config = dict(
    num_attention_heads=5,
    hidden_act='gelu',
    norm_place='mix',
    norm_eps=1e-07,
    rope_fraction=0.5,
    init_std_qkv=0.0265,
    warmup_steps=384,
    doc_mask=True,
)
Each number is 128 + 24 x the weight over its row's rms, rounded and kept within 0 to 255. Layers, rows and columns count from 0. Numbers have three digits each. The size before them is the row's rms in percent of the matrix's.

# q: layer 4 attention query, 160x160, rms 0.0844, rows 0-95, columns 96-127
# k: layer 4 attention key, 160x160, rms 0.0847, rows 0-95, columns 96-127
# v: layer 4 attention value, 160x160, rms 0.0808, rows 0-83, columns 96-127
# o: layer 4 attention output (transposed), 160x160, rms 0.0812, rows 0-83, columns 96-127
q0 073:160128165109127124112080118157111132085123073118143156150120124112170109157154179139117089122118
k0 068:132126099092127153137122122171112130114196136160164117122115137170164119124148150181118132114129
q1 069:131120142181154133136174146141121149089116132092146082128104061137149122118133149156132147137145
k1 102:114092121086114140157150129109098178144132140139120145122123118114131116128159138139108092156149
q2 069:146135127179133198101136158115130052104113139145118162153075189084104136170122157149105131154118
k2 089:127107140135089138146102134164128145132102130153149081099096118153151107074144109127139132132120
q3 080:109074137114070123155140086114146121114147105148104100117132122160125096092093147151106143191102
k3 098:076095103097079132131119134128135146133104142167126098123121102152111132083120136095139130110148
q4 095:141172116133106076121082120147153149096113138102144129154107090086143159145121151098139129138162
k4 100:154123170113161087130143119118101087131087098139129132089127135116191100093130091170116088175085
q5 088:145089104160154116134125147130090122145070121137101113122116106119142155112140129141165117122158
k5 091:136097149073114163123131117125122106106094120116122059109163132142164132117126146111127133082121
q6 094:123126112157128135132115129105125152114093150107144131115111141124107200135108107127133105143145
k6 092:156091108111098120136125093098106119128111149111104073113146138138109168107102145117124123126100
q7 091:112078119173123167133110109133162128127135143152127126119178136159115115123132154120107122114124
k7 085:104142096181123119166109159125182170093118132140125149146125130128094143174125110116113143097160
q8 096:161114122109101085139082109113149097075106141091143128136135173112105130122100161105159108138111
k8 094:110152125152142163140121149144105141185128122159100137119138117154173082120108118153135149121122
q9 094:128141122132135148137089152123129101132127123120094137113158157148146070120088154114152172122112
k9 096:114140130133141143115180135138116168157134124170138116134105085120139156099167090134110091140141
q10 106:150093075118099080102133087173140126130097154172107126172156172110115129124117100111121139098159
k10 099:103172176148160193150130160102109130126162108083125142089114090157132124127161161147130131163099
q11 106:130167127164112180103146133130136105138119127146057144154169136135092117137133124096098165147141
k11 096:127081133089139098152111133108122147114147114098203116095073120115167144134127123147157088125108
q12 103:087154157117117130155138121122134128129085107107135117151141143116151117131145097115144123141125
k12 093:166109100140132110108115142137123120117174138154123140106112104147110126118113147147127136108126
q13 105:103086081131111104155118113111118125077140156166147155136117122106121080125131115154127094096088
k13 094:151163155122156155095125144141139128182113102089113095117139141141121186131118132098127148149160
q14 100:130133127174126114123120106100097119117111109135153118197120127133161141144118090121134164111127
k14 102:123112133103137149129131123136150139135138137124124149106140108106061106115129123121093105176107
q15 105:118145144123128020143104124149111147120120108126155135120150112148163184151092129173092165098199
k15 100:146122114125119229110164130092148110134136152135104120133107136117087073108162122092158098155051
q16 106:163125157106155129134144144126158089113158128161135115139149153125156133115165108121127130139162
k16 103:160117149113153131128140139133151089109165127164138123140146158124145132117162110117128131139155
q17 106:135124134134120123136114172140126097164116115130130146124121105117092167170128164126109180119099
k17 104:136130128139126123139117176132127095160120124134128139126124100134095162164127158129118181130098
q18 106:165139139145109149099104132131133151131141118052073151127124172144113113141147149087112140160166
k18 102:167140149153121147106115137155135153134145128056073139134127172134111120123149154087110146154169
q19 109:159099113085053110098153135149141100105122142097125158160153093131111121160141144153126154121185
k19 108:155106128093066112104141137152146096098129144098123166167159094135115122173133143142132148126191
q20 088:141170122111158073131101092137143124125121092132135157120178164104176122159113113143146139128121
k20 099:140184121121143084127104083132150104122125114121142131107183160104175130143097117140135136141126
q21 110:144140141104083137082080139138134115104156151152139097117080145121130166130126102111117103174165
k21 107:141140146106085133083077134124134116099159152158134093108074148124127154129144102116126112176167
q22 107:140099135128111147106153160136086100191119159129123117126118122103137145104124156157111114086170
k22 107:135103131133120143112146153160086110189115159128124118129118122104134148108119147153106119079174
q23 101:127136131111114100157147089126118133110153180083116071163125146131122119103147136141153197181122
k23 106:128129137120116103156135084138121134113145170075121073164126140122132130101138143144147204181113
q24 105:070137138199135120124173083125132076145146136132134087140124120146159106134107130142154160091153
k24 102:073134135189137118123166090130131081137143141138127080135116120153157113148113121138153164090149
q25 097:123127117126111174089129159110145154180087133118120153124131160155165095103137122131118155147113
k25 105:125115112115117177092134163106144151188080126112124146125126161148163094116132130142115152142125
q26 110:139106153091081141130139130131103112131079151129174090132133152164099135147121121087135139118107
k26 114:139104151111097138135148127136093106119075157131170081128138152181101129128103121098133142134108
q27 101:168135155113119170153153111144133147140138140153132106167110172112117172175173099125123090139101
k27 106:167145157118120170156155109160134141139140127145134105164106182098131162172165102119125090130096
q28 100:143152153114146155144096160127166142111164085107135115134129120125122167101131139096120116150124
k28 102:150160164110151153149092160135169146119159072108142123132126114119125163095130142104110106151117
q29 101:148126148119089080129127106155107155127141144074149056102195047121140146136130150132157092159074
k29 100:147107140117076081129122104147108162132138144075151069112188053112140142155131158146163094166081
q30 088:155111140140132172115108188143107129131144098121135101124095137097135140147131169127147146159121
k30 100:155116135146130205129106182142104106127138115119147078113113138127122145113106166116131136157117
q31 092:101104107109122111095173078140154123123128074071125161141089130152123117135118113122133113124110
k31 101:096109104108116122094158079140153124126123075071120148143093129144115122119116113126123122129110
v0 093:104144154167135151112144157140128148075138120135166100134121135126107125034101138084162153089131
o0 101:119125175160137174107136165107139114093136126139162157134110142122137150125140130121155093110146
v1 092:092126100121134162136117138108167173112137144102132077124158129107125091125110160138157137103105
o1 103:105141096175113147133121112124160177079122121102144111123175161099096097079121163126118127110127
v2 091:116145154074148096113102160107145131158116143124121154099149139127125112119142123092094130149155
o2 105:131146165117149171070117126100102150159119141133126126075163104160101111108112125134146140157140
v3 095:106130144081091121137129075134126164199153169141115133112114122130103150100084114174104162099133
o3 100:130127177112104134087138099093113111140114138124122105129109159113079151127137124175100129107154
v4 094:136079119135153145116118108116091113130173119140106091077109127130146095085109192160121160145134
o4 100:139103114153179130145113095113113108103155136182105110108105169133156131108133151158113129143153
v5 100:138147138198149130137160151086128111102083129130124147128128144103103124117133147118134099111137
o5 095:156130151196092143160111125108119131077111121118119169149122130114107127135099118107113141131137
v6 090:136151169140135151126106084121114076161105110112141133104137151148110145115096164126108104091160
o6 105:122169130108100170125082088157106109151130124133160132101091129143101122125105122130102112081166
v7 088:160151126099126119150159152131151146168152142115135138198126102140151114141173139108129119125112
o7 103:125156141128103120114163146138126120136144090150161094163161111140125116136152137104111109144091
v8 096:169153112153111118138105141125113086111115089127115152132088120150151089075181092177143110156155
o8 104:146121165124122140147122116151115115106133126094120129140063078159137105085158109175145115141134
v9 091:122129147141139165119117116144079144140143176113126153132135099102137143107122166157141089162136
o9 100:116124125137133140118122122143140139139129148118139132144148145137145157082131134157144081149133
v10 106:105143084109137128133118165115144136139116128142122174150104100123126155129149088106113145115112
o10 090:116098108152100106118138160154140121166130108126072141127119090122121067127113125144113147142093
v11 098:092176134126125130116138110149127131117127132129131136139104122127097120153163161081122136117117
o11 095:102118141126127099117111069126149116103078085104089145177140133090108078129131177120172127129144
v12 093:118113127105088103131118131115097187158151143128114160174139161109104107120106099113137116099148
o12 103:131127133126139085129109140102117180146152097140143127159134119180085141113127102116141115101146
v13 092:147154125164112129121094121142110172140122121094156142129152173140119077153129115112122100135114
o13 102:172154126160158131142107146135086143110088137119181155113151142148127119145127151134155134129116
v14 088:092134127159144122099151127112122127129110124116156138140125101072160104114114088101130122159131
o14 103:069105165148123103072093121104109111133130111139176106126160135120166103159134127097138108163129
v15 091:155143162099102120101133122092127077102125121106133175136121129171118120128128125148078086100110
o15 095:174095152081131141094126152112110133124141062132149165136142134167119070159091097160095074119076
v16 086:129118093073155157114132124114166128114114148120096142089179153144104121139075111113130103120108
o16 105:121181090125158179110124111125115165122118157133116108072141143117097127152119116111107098137093
v17 113:155186113093118152112153176118120113138115094108154142129098124130148139121162113122151130076104
o17 105:123125128093113134068102150100105102134108087111152123183102117121166179113166154110166170105081
v18 096:145153160164117130097101151092136090140106086114130159130122080104097110127123102140154098108148
o18 107:165151187135151126112130163093131109155132092123123123167136091109116102145131112107121144088140
v19 088:123088134158155130102112118098117101109164097129111157145137099130152107153136145126209092121100
o19 100:154107156154163134153126144107137122174171175068109170152149105130147143142117146135179131102107
v20 088:109131102119096098146130167129121172127184154123123191121081156130173115170177169101127122157151
o20 100:125160139124077121128117180145113140082152146122144146134097139141115093134151180092165146165115
v21 101:122176106106136126120121151118116135181122139110138123162111146099165135159160116107110117086160
o21 087:114126166119119104128106144104127118144122120114128096141105107118186058089073090137101140112137
v22 098:113116133146144133127163145107187134130112107141153131094135123097151148110143096165153082094096
o22 100:102087136108136166110156137133169148152122082135148143099113148126162200112144119138149081103148
v23 091:126175116101158124116090120095121128090086095124154170104103141124136108157166159157104136170092
o23 104:111165100106123129110092132111091153134090106088117147096091158101099141176102145139177120163106
v24 088:122124156135154123148129127127129142121126127124104133089162158167134146100102165110132120129144
o24 101:134153128136139112101127104105123150157138146115083144119173165176111137123108132121118087118142
v25 157:103146133131109096150126134122142171125121156153125172146107104157133124130165107123108123112156
o25 075:096139117136085121178124127109133115107109164128092148154121120143111075124140092126113084130101
v26 104:154142145106098147149082105091129099116132127131126092078142106155110136093090142118123093136087
o26 095:145124123092116140186071145161136110146133183062112120128142143130142134099125152122120059129088
v27 098:145109112126138124128072114128128139130128143134139120138098159172180138133136116124094126138127
o27 105:128117121140147124159053120144142132136096141167185091145097116139174147127122106117120159135114
v28 104:128162094111150129126144123140128147127111136142147155168132136127143144193162116116117136153143
o28 102:118168162121163173169173093140110141132098128139204095143127111139158126163138127124132157157106
v29 094:150115099146085172123140080104131120117134102139167098124120093130158113151128069149094090142131
o29 103:153144090102106176138119075157155090177161096131124140102135099132137142143158073121126095132146
v30 100:153107143130086143131107119150092147166131151139063107122110119131099116148083129158131154162131
o30 100:157146126123095180126163155127127098136104162174087075112097129116117170128120110131140165116102
v31 091:173147125129103116129116113193132150121100129112128147140166164111110132120103099106162110066129
o31 105:145149156132078099137118110165101110116123109116129142148167154115118154138120124125115113072112
q32 071:134121081121163125150089113111157130137120107133139113145124115125133095147106107157150124171137
k32 080:129126162121139126076096129119120108095103138098114124124129177131115120071130110090188131130151
q33 074:121091181168106135157138142139109128127128158174144133107163129109158085117120147161121132128146
k33 093:138126113131118122170113134135151151153085128144122112109107109140177111121127168182087098148176
q34 088:137118138145115173144145153099132090102127089136096142129158103137126146126148115141119120166117
k34 092:142108150100179130107168094089143121106090125140120105126121074118174120107126109167138115087157
q35 084:088109156126141151144124132070096157170097115137125138130118160131096107110115127122127133144127
k35 095:091129145107126119179104163116100157158116133121108150123121089141123137104155152133113123149175
q36 086:145139106098149087146110131140107105104140166099151112128097129101110168160117130110138156127166
k36 094:170145148133206122130163120137109112133113144118096122119098127110093122105139106141165099125143
q37 104:137132131114158093140133128125134144150094125105126162133087124079180150123103096136149130122140
k37 095:137117134136102113137150157108123163128117162142163075142157113136157140115177114089145161127168
q38 098:147147128143141133093149146133128082113124147104109102112152141128138076104143123116116089139118
k38 087:123135105082093116110115111137135133164134127074125128154133144114156135099111146163080166141120
q39 104:171102123131112124148113104145170161151106124096158137138107128094195110140088109173126152117142
k39 097:129088138121080156122119150124154134108117109116157107144146130133220148101151091098101144101141
q40 106:164136143099125156145130119121113102114114113169136149126132127158102148131178116174154146117133
k40 094:094124108153148106101129142146139141167168127105124080131126132066174111151099173102112116122124
q41 101:084143103171153096099106117107123144154153157102104123134130157133131140142125158118134113147133
k41 096:153136175087096154157153138131150116092112096163145139132133117128144138128148099140140154104127
q42 105:132127144172098108116108131141125157118095139109143137142102130122101100142148107105148118121058
k42 093:121127137089152129151140130135135103129167112143101113113149109141149153122117157156094147150183
q43 104:086159165126096117143130152160140133091120091081140102129150082130104137138144118111154139150084
k43 096:159115099122170149123125097098105130177127149177126140134093176126163109136080133143106109124165
q44 108:111116122126120111104163143121116094145145124173098134180099149129100130122112177108113166116153
k44 096:148147133120140144152099122119148153113112118090159105085161111121163132129151098139147097147102
q45 105:185118176147105098065141141155122125137154153158091142143149135104191153148135120168154133148168
k45 093:069146076109152156187121117110123139121100096102163110116104130143059104126117138087105119106072
q46 109:113171124085102173135138099160158106113119104134142173144149145129134155159152105171110142124127
k46 096:145101131165153088127116156093101154136141156121114078102111108141120110106117148088131116129113
q47 105:102168142110126138129106169104086136166062159114139169087111115135129116147097142132113123134136
k47 099:149094124130136123128142092148155127097188078139115086159138135126119131108162100139151147115131
q48 108:097151117128137137138172143164065108108103145131086136169121079136109056098112111116125132133167
k48 107:100142122128135129141173139160068101105100149124081141167118086144101054099121109111123137126174
q49 103:079141172153147114180102157128145168160118086104114122156175107120126137142119123127125114136113
k49 102:075143173159146123182099157120148171161119090105123118161171108118133133134123126125136109139115
q50 103:132128121139086143161134123147134103116151117149143160141125135119126116137121130140178124111146
k50 104:129139116143079136164121119148129111129146116141136160133122134134122116112117126142174119112142
q51 101:114180136119090132110109149174135159166197136146140099108106104128145149133102153128127107099145
k51 103:121165129115084128107122150165126158148190141143141095112113093137158156126076165129121108107144
q52 099:158146138129162158152139145154108106088115158138142120131106118093147155155170136148125144157147
k52 108:154146147134160166156144139153123098090118151137128123136100110093133151154175134146121145172141
q53 112:110098106129093104141110107103138134138148121160159090110162128168110122165125154106117139108109
k53 112:112100107128081112136110104097119132140138133153166092107173136164115127176106157106111132119110
q54 106:097132144125095136111090131157129097085122120163117101122141119152122150148130118172126109168097
k54 107:097134146117094150117089140162131105075128119160123116129135123148123156139122122169119100178108
q55 099:119138094129125109146119120087152142098116142135192118146079129133125116184113126085127097131134
k55 100:129133083117119121142106109085163144101109141146197118150086129118120115160128121091130103133117
q56 103:123151095143116110148140153134150141169126169139074150111148146133113136158097131134127143135101
k56 106:123163087142125109143145153142147148166131169133084154112135151144116138168098131129121154127103
q57 090:148107142160129127157144130120159136113114161138119147085156131127100094113136141128104084126107
k57 112:159104135142161123164144125145152147126117160135105140084140135123113100122131153147120083129116
q58 102:101150133138132104213133108111135123156090101108137126143113141133089133116139146129140150098112
k58 099:103146141148126095219124110121130127167083097104144122145104148140084124117134147129133135106105
q59 107:127157146140129119159078082121107132116104181118159097087115146138128108140115145142171125140164
k59 106:128157165140120124145081098130098126109106165118158096091116146142134123141110142138169134138165
q60 100:118143103101136155168142085132124156098151121140081153127155108103097127112127129151161133123118
k60 104:124142099103128142159150085127116155093152130142082147129149115105106113115120125169159112126124
q61 107:122139151158140171154135117147148134122173146124073103146121164131099133121122067139132172154147
k61 106:124140155162133169163113110140150144115168167130082099143119156148100133132135062128127169151142
q62 100:099180117133117159141132125128130159093163117114139114137163133110122102133126153125074085134102
k62 108:105166102131119156139135126133139154094164115119132116135169138121131093130133161132076091127094
q63 093:110131073142112110139140091095171160120134122125122088148150137158110098128132138152112132151096
k63 101:121131061145124103145137094093181162121137123133117094153158128150113101117136135160099145156102
v32 095:156098136106142118132121119177199160127128133138153092088132142115114102092156146081135118146106
o32 098:156130107112117115118091109113167124129137170139158152097129135092141118139129153110114090145114
v33 097:120070115149188147159114159153076150157119152120154116151160092147115159119116159087158121104110
o33 100:094127117144168133140136156185102133148114131126142123181168109101101165147130121113123073094113
v34 089:122123071147125097127086111111143160100140142111131132130123080122145130131162118161170153119147
o34 103:123129111153147128118118097121171125071107110128140167096148130104129154091188105133160129124128
v35 102:153135099124142147135109154103164130060126124115136123112127134134172110103138098121115125096134
o35 096:162136138113120143158052185125128132112142121080110120127141166128192100121139135151129090117126
v36 091:133164125086104118116138159148108169103176189156100157128125108085125118145126118159124124099130
o36 103:154182139136101161122164111136155160099134160179110124093135133122115109136147120143106128108102
v37 092:103107085058130146112114104101073104098119150129078112129167119097087142153164124149108156146126
o37 105:104150101052119128139107079114116120096135130116058148100147115125102146107132113132113151140083
v38 091:073166122139135160128085127162070097117144108127125122183155156120144117155142091151102125116111
o38 097:077142118147140145176116094128102090155128086132100125140142160131145091160117090154114125139081
v39 092:166091113115120170115090127112131150151156156158126102130092111106121122112081129111099175144128
o39 102:194146114130156158106127115141121166155124135161120104139099146095145106145140141115131168111130
v40 101:102096158161131112143092118140097093116105118143108108111157129127119119040122125139147146123152
o40 088:143117125149124111171093146143146145122117127090127138111119196141099111139157105115079101106126
v41 096:127146182153116123153165116177089136105124120119168111155102184109145154151134125158128115120110
o41 094:157118149113094144147181129129143149099137095112199117128063159130124143139134117126149138111121
v42 108:157125126123166123129117129112174117139089140111134106121136149175133144144138133158113105101135
o42 097:113110163107123106131091107081150125154139121160133136141106131156168170114160110134122124129129
v43 090:172101130155111167118152117097108114147157119176145115117124146161122144112081139181095124145160
o43 103:167121139146159167158181124131075090155121127177150125107111142135134145125128132193116119144142
v44 091:151108152158122127129149092156119140107147136119171147096111128088113157109099145167074085150127
o44 102:143116137133108122122146081131146138126139099131170154116122096119113137098081152108104108142127
v45 095:138112107143162109118155092121138166103162141122120141111179110148075130149101119075107116141139
o45 101:160116130151105108150102083147127163106195123137112136122134122154129153155110107106154109130158
v46 101:105139121179172177088135159147169151125135154121133139159143128113085116147147114132168107133080
o46 101:106116125121153148092127119108190100134128121110097144164109134128120139164124116111190117128104
v47 096:127112146084103145163172115149106166137144132165155146113109114113198100165074160163132140126114
o47 094:110148099127119101162178117127092176125141174163183127085110158140164122117131150169124095135129
v48 107:125149136140118125153113149113157109139147146117125153177119117114124120171141125119105119132152
o48 099:144106117172133086141121118111178113111118132127140136146140070136095091128111122143120176131106
v49 094:091164119126105117132128098155113125156128133125101125102117136151104117103120147186145167128088
o49 101:119119099109134103160130095120141103162073199089111073162100119162137143134143139169130132122104
v50 095:122078114111166116155188136107140149141089129119108113128145095153100132132119118079069133156175
o50 096:106147109132115169105155139108102123112134069101107142128134097170098149136104157124115076159200
v51 097:125147102180123160152127145126075117099132119130109121136135142154123115140137163123123091151136
o51 102:131146149120106161156150149127115148092120134110086121150113124152139151106126130106155157119145
v52 093:134166139118107137144070118096130132123104116094122102172112131118118141165130086161096134190109
o52 101:138125119135093134186112161108125122127122134091122150181134086114132133176151103139115133161125
v53 160:111163133107139143093156176112134115125125114105186142157102144137134126151121110109145160128120
o53 074:126128122115134136088120104134127127131140107118150121127114110117159185126122163136138170134126
v54 100:147108142135143128136142137065165122107115129142093105113156126147108133144130151157103131150072
o54 098:132134148124146126158112132061154146139127091136051119098159123139111161152139164118088105122128
v55 091:107164103124122085122155135139144143134130099151114149186115173117153108113142108118118129109094
o55 097:125112126122108088115147143088151150156132112128097144161116126163147097134123123127117157153097
v56 083:111105078139142118093115106132104145156140166143125150151100156148096129153102168092077154111136
o56 100:131091089168145118123113143118138129133098154143111078130096135176112143158083144090112163135123
v57 101:110096083112149091109094129118112084119131130141138129122122134136176136102130170120130112133140
o57 104:110103068112148119092143118138109106127117160128143135131127134139188135104101109105127123118126
v58 095:108115115134153169134085128130163126122138103108132138189140161105162115119218149145076133133146
o58 096:145077145114122145137084102138126169143108135122150152158140117125182077132123179145104140124148
v59 094:135183134139069113109105082153173111116132112142128119133137142118169074141146147105146129093116
o59 104:142143114125111111056121133136198116095119123111109138131139125147119104108162135117138145106113
v60 097:131138099124167122141132123149103150144183135108107167110139122055161130098143128147101149097130
o60 105:167129135106132140139118120114118124098142117097124129097139131140173158134130111127113148084152
v61 099:167142136141135127112123110121141135119146141125126119169137076114161123123107118131105142134165
o61 096:134174130154164164105135119136192154160166158127098130155164145130136059121121102104164132129149
v62 100:124117155169147153138157126110123161143148123140136141157128158155107142145112093059142121166129
o62 102:138135164141129114121142125123123134108097090184165110151140143091131122122154084110153121123112
v63 092:123187134144158126131122126136107132107119116097093110095109144144078117120065136120127094118085
o63 101:114142103139123100146130136088159145108121131101082123111095146132115148119119117121123075098101
q64 066:150121078100127083121111128076145106114137127121128115140116137137106170101104093096121127080153
k64 100:146144113120143124108161107119112118143134146116152198169118141124170140155118090123111113108127
q65 066:115090170108185130091152124147119109156149127131119100133158131119126126131124114111144150140178
k65 093:060121120142079129130153172104134125133133148106144187172139134131109142085148100121122159043142
q66 079:137131088162160103152154140160121119130108134136164102136094079146097151161160110132174119133155
k66 096:161166104191159128132119134158134089087156116094126115115110115109111124153121134108144142114104
q67 091:141139098133103096119125140121105135136141124108130127140112103126075142188139122100129134095144
k67 085:109090128099101093119147127107161143155100142142148085162121065163117161106129144093154128110146
q68 103:141144111123132090133109121134119140138085121101154139152096138055100184164107116120169129144157
k68 085:167115141141136152115142097101172117120094124166110137087147161116168131096115134154130113147117
q69 094:129104108146160100131118118143130116120130125142110132129128109162150108137166150110122137146177
k69 086:133113179132144108130140127158141120145100142118120074103122110104121119118173124177132156140107
q70 101:114165123107149117129124123133113136113131093119127126145102101093146166142106099149159115146135
k70 090:139109178114120116109114105117081081129107120117110084100129116109125100099118132131124149182070
q71 091:130129156145148169144137154132099156130127154108131116091138133125120124101165108159141123136116
k71 089:133088079113106117134123102110103142113108143160098115130137148135100186139103105129167099109135
q72 103:073158089166134127111142105092125125104165148131150069184121139141107097109156138122134136083116
k72 100:160089149099107132142123156158108136156135130127110158074133153128145158164102146124135114171154
q73 100:117107133157123140143132141123117114145171159143122109118126166131151126136116166106132124130137
k73 098:156129151083129117122133130136140131117073105112120174104139100126111162122142103152115122162139
q74 104:089122096113127130105135155074135157124110127104131160101130116103160110104107105125130159114107
k74 094:171129169155133128158135099164120114130134132147124093160129134163115147133129143129151078145143
q75 103:146148147117133166092154170166145148132137153113139111170134107119145137091121126128124105142111
k75 098:121113116129119086169109087106109101131123112145114135089124146150107125177139143131108135121149
q76 091:158109118128170166149160125160150136118138151140109093044163130126120149096145156120120099127102
k76 100:121122084155133127124121161142148157114106123136113150136137160159145154140169137142180107072159
q77 090:107099134147119149153116136144105139112165072138121109147159063112161128129131141145150136149108
k77 096:098119131125090155154132129119097151114148107136135108124136069119156132113144144154162134141126
q78 105:106124120173140131128130127122136149175162137113121113117144029122128148135104120106116076135160
k78 098:144142122095112119130125135132117109089094123140135143148116226132126111112140143142131180124099
q79 099:083124092116120092113119174114118150111116120108148199123127086099153099157090110092103170119114
k79 097:175132162139141160149129088149128117148140140149112072133131176142114160109170142174148082140145
q80 105:111134100067095095178164170158124134153163128185178088104130112132135134155134115161151107114105
k80 103:115130103070102099177157164142117131150167134189173090103137107134140136146127107162144106109114
q81 106:155139131116178094177105075151139147113131131111173127127158132126124198128132113149103134097149
k81 104:156145125117167089180111074162142147111131124109169132127153137122134193119137109155100139093150
q82 106:183126134129136154122149150125082148137076115149113167137183113152099098139124107128118145140134
k82 105:182123137128139166130155149126084144137082115142114171142182106149092103144120115147119145135138
q83 102:104117140145140162117128140110148089157129144119138133125091107126146152172130138164098135117106
k83 099:105106133146142167108119132124142085147125136118141135129090112113158143175124140161096136118101
q84 070:147143126111135119115127158152147117133148088092135134115107137111152118160116136126145151139119
k84 102:153152110123135156120122127147126087128136112096140094092127127123130145122097149126130143146139
q85 106:070134153118129164118189102116087140131113134090131121128055125136110111122095142128099098116129
k85 106:073130169117130160121196105128077139130117133090132125138053125126113114122098135138103103123127
q86 103:083145131150107085096137095149127133127099136043118120139156121100158141113132125153152132058167
k86 102:091133126157113078096130099143122133129093140049120116141157118079153142111131125157153128053167
q87 102:141161161116115138177123138109093118091125148096143118144117159111134140127116152125121169150134
k87 100:138158154120108139177126140112094118084123143091145115149115167094139137131119166124123163133133
q88 104:102093124096069165143103133119133138137133129159128128120124131155141140117125120080113147146117
k88 104:099099131093087165141106129135137139133128133156133129115128127150153147117120127084109147152122
q89 097:117154117107142162148173140134121138136142085126138137142148115154117122127135105168129161139105
k89 104:115163114111136158145173148140119135139147084130140140137147115150122116131131100153132160137102
q90 108:112132103127100140120088105099129111103165146166114136138114145120124091125097077121119148153168
k90 104:107135095122098137116086108094127106098167149170123133140113146128128095124107075121125146149161
q91 104:146151112171159121127127094127160136111134123169155119143135111133106137122098136131159162110174
k91 101:146152108170160117127134110110153134109138120167158118143131107128104135124106133123157158116176
q92 106:129115095140126137170096132148102147118114165112104108118163162087153138171116098122121132128101
k92 104:132122096132130142168104123137098145119114161108103104121164160093160147166116102112122126123097
q93 101:129145109152175117151158113127133156161124139152106125119144164117113114171128104102138125120128
k93 100:135153106135165111148164121122129158165125138154101133117144154128115111183128103095142122115122
q94 092:128151131167130123123100134141131100081200125117082129149119164127120113102141159087139142118136
k94 104:131168128159143131131092129127144087087197131122081122147121170111123119087153150084136139106142
q95 092:166124150083093158116110090123168174086135115067169140098091099163098125167135100124133120141124
k95 102:163129151088093158118109096123153166083145127071164140098093099161100129176131098123136123135125
v64 087:159131132123138168160110111074138125127114116118076113174168108087175138137115137158113092133119
o64 103:162149128133118152146141097094106149112138148113124140197157104081170133101121150146130116143121
v65 089:135133134117144143142092126132139112111141131126150122151136109099164145125116086119132136143096
o65 103:150112097118125175150098104132151106166132134134140159142171126109138143136128077122096117164147
v66 090:126129156132142125136117141151185135106136118165127117133168113114139108142161109160123116151114
o66 103:092150144120128121138137142137173138121170111162156157153117106115151149136147117140124102113102
v67 080:139119114161132085111131113142119094101166155115107158159137130106135141120165144141114141108173
o67 104:136104157146107084094078108140130139125180140119114110138150116135118129112156135143115136121116
v68 105:102132136114135113103123117109094134126132108135140170156107113102158119143109079140135161143140
o68 098:091122155143136105078106115113133107113116082131128125132118131122144145121126106151145186145103
v69 086:136137097193131129121135125156168131139138151117099115100137155174101111135131139108159091112156
o69 101:174175119177109130130090133128166119124153186113102095134122156174140111104129119112165080110149
v70 085:094070112170161130118134119114109135124110101114101102172129130103131134128133143114137109072191
o70 108:116105107156145090121104132104102114129091103114075094158121140115114130137147132095138093104155
v71 088:136107129108118107124123120106205119151113065141139123115128100106160145126127151052086137131136
o71 104:134089122124105138097102112135189138132077061112142129088122097136124123139093150070135126150133
v72 086:126158163140107108135146154126178116135113120104132127150165127118118158136113159101155069121148
o72 098:125126153134104119137151144133151121118129111114130132091178140136116136141136143142127114133135
v73 084:123123157122172109129113109130148102133136079120140129092104144142135126128121120126115093117147
o73 106:142100152132155112133149113139137121178154124126160121106090177129131143139119105105108110131137
v74 087:133133075117104131120107099126149120123152116118167130134144096110125168144144124109087129100092
o74 101:160103070149135104100143122117128141116143106129179148129156096102110130138122156122127155107100
v75 088:154145173134110162144119104114129110103107103127117118107113116185156141138128137146108123135109
o75 098:183149127130106143146121150144127127133125152143128139136124148146135160125146144114110125131121
v76 087:096135109102089137105157101128132164117128182144102122155097118136147160147125125074100109116125
o76 105:113105138105105117108146100133112158107111140149087103126108137091135124135114122093122105131150
v77 146:103140124124115102147133137125138177125131147148132163150122123164118124128180108109112114089165
o77 074:133140100157134138160139134118156152126124172166101149139152141182103093134137112123129085143143
v78 085:097136131164084157122089154128127099175135141120160145118108115128193088174106096129103128130167
o78 099:110109124159119127109107145118148137172164124121105141124103113117186077187091103145139147105120
v79 084:157133184166087083112103149146116169094117132124176096156142125113132141147134174107117160181087
o79 097:164113158163124125126159177126148180136122099104146111127166121107127136123132137101119128158111
v80 085:116179150090172159158153149153115125103128125147154113153104161151090096177104115147121114145121
o80 100:125125112101148143163162139154110132109128076137149093134104155119053071175125098139139106133127
v81 094:146109203174121136120106101121107092091100128133114121096131122131118118100105114125104103145079
o81 094:137101135109149130131107112136121135114112119097158154110098119126137221145149125125133073140149
v82 092:170124118141116145161124160107114168143130078126150122083138116085166107089140156170150104104140
o82 096:168133140140102123161110204093117160130124102126187072092159144091131119123159129168123093102116
v83 088:131124149104141168118144116103106115145134141109140139104170159164126125105152156135131128107113
o83 106:160112120057167161111142143110115159143114140121121139120149174147110093130153153117143157123151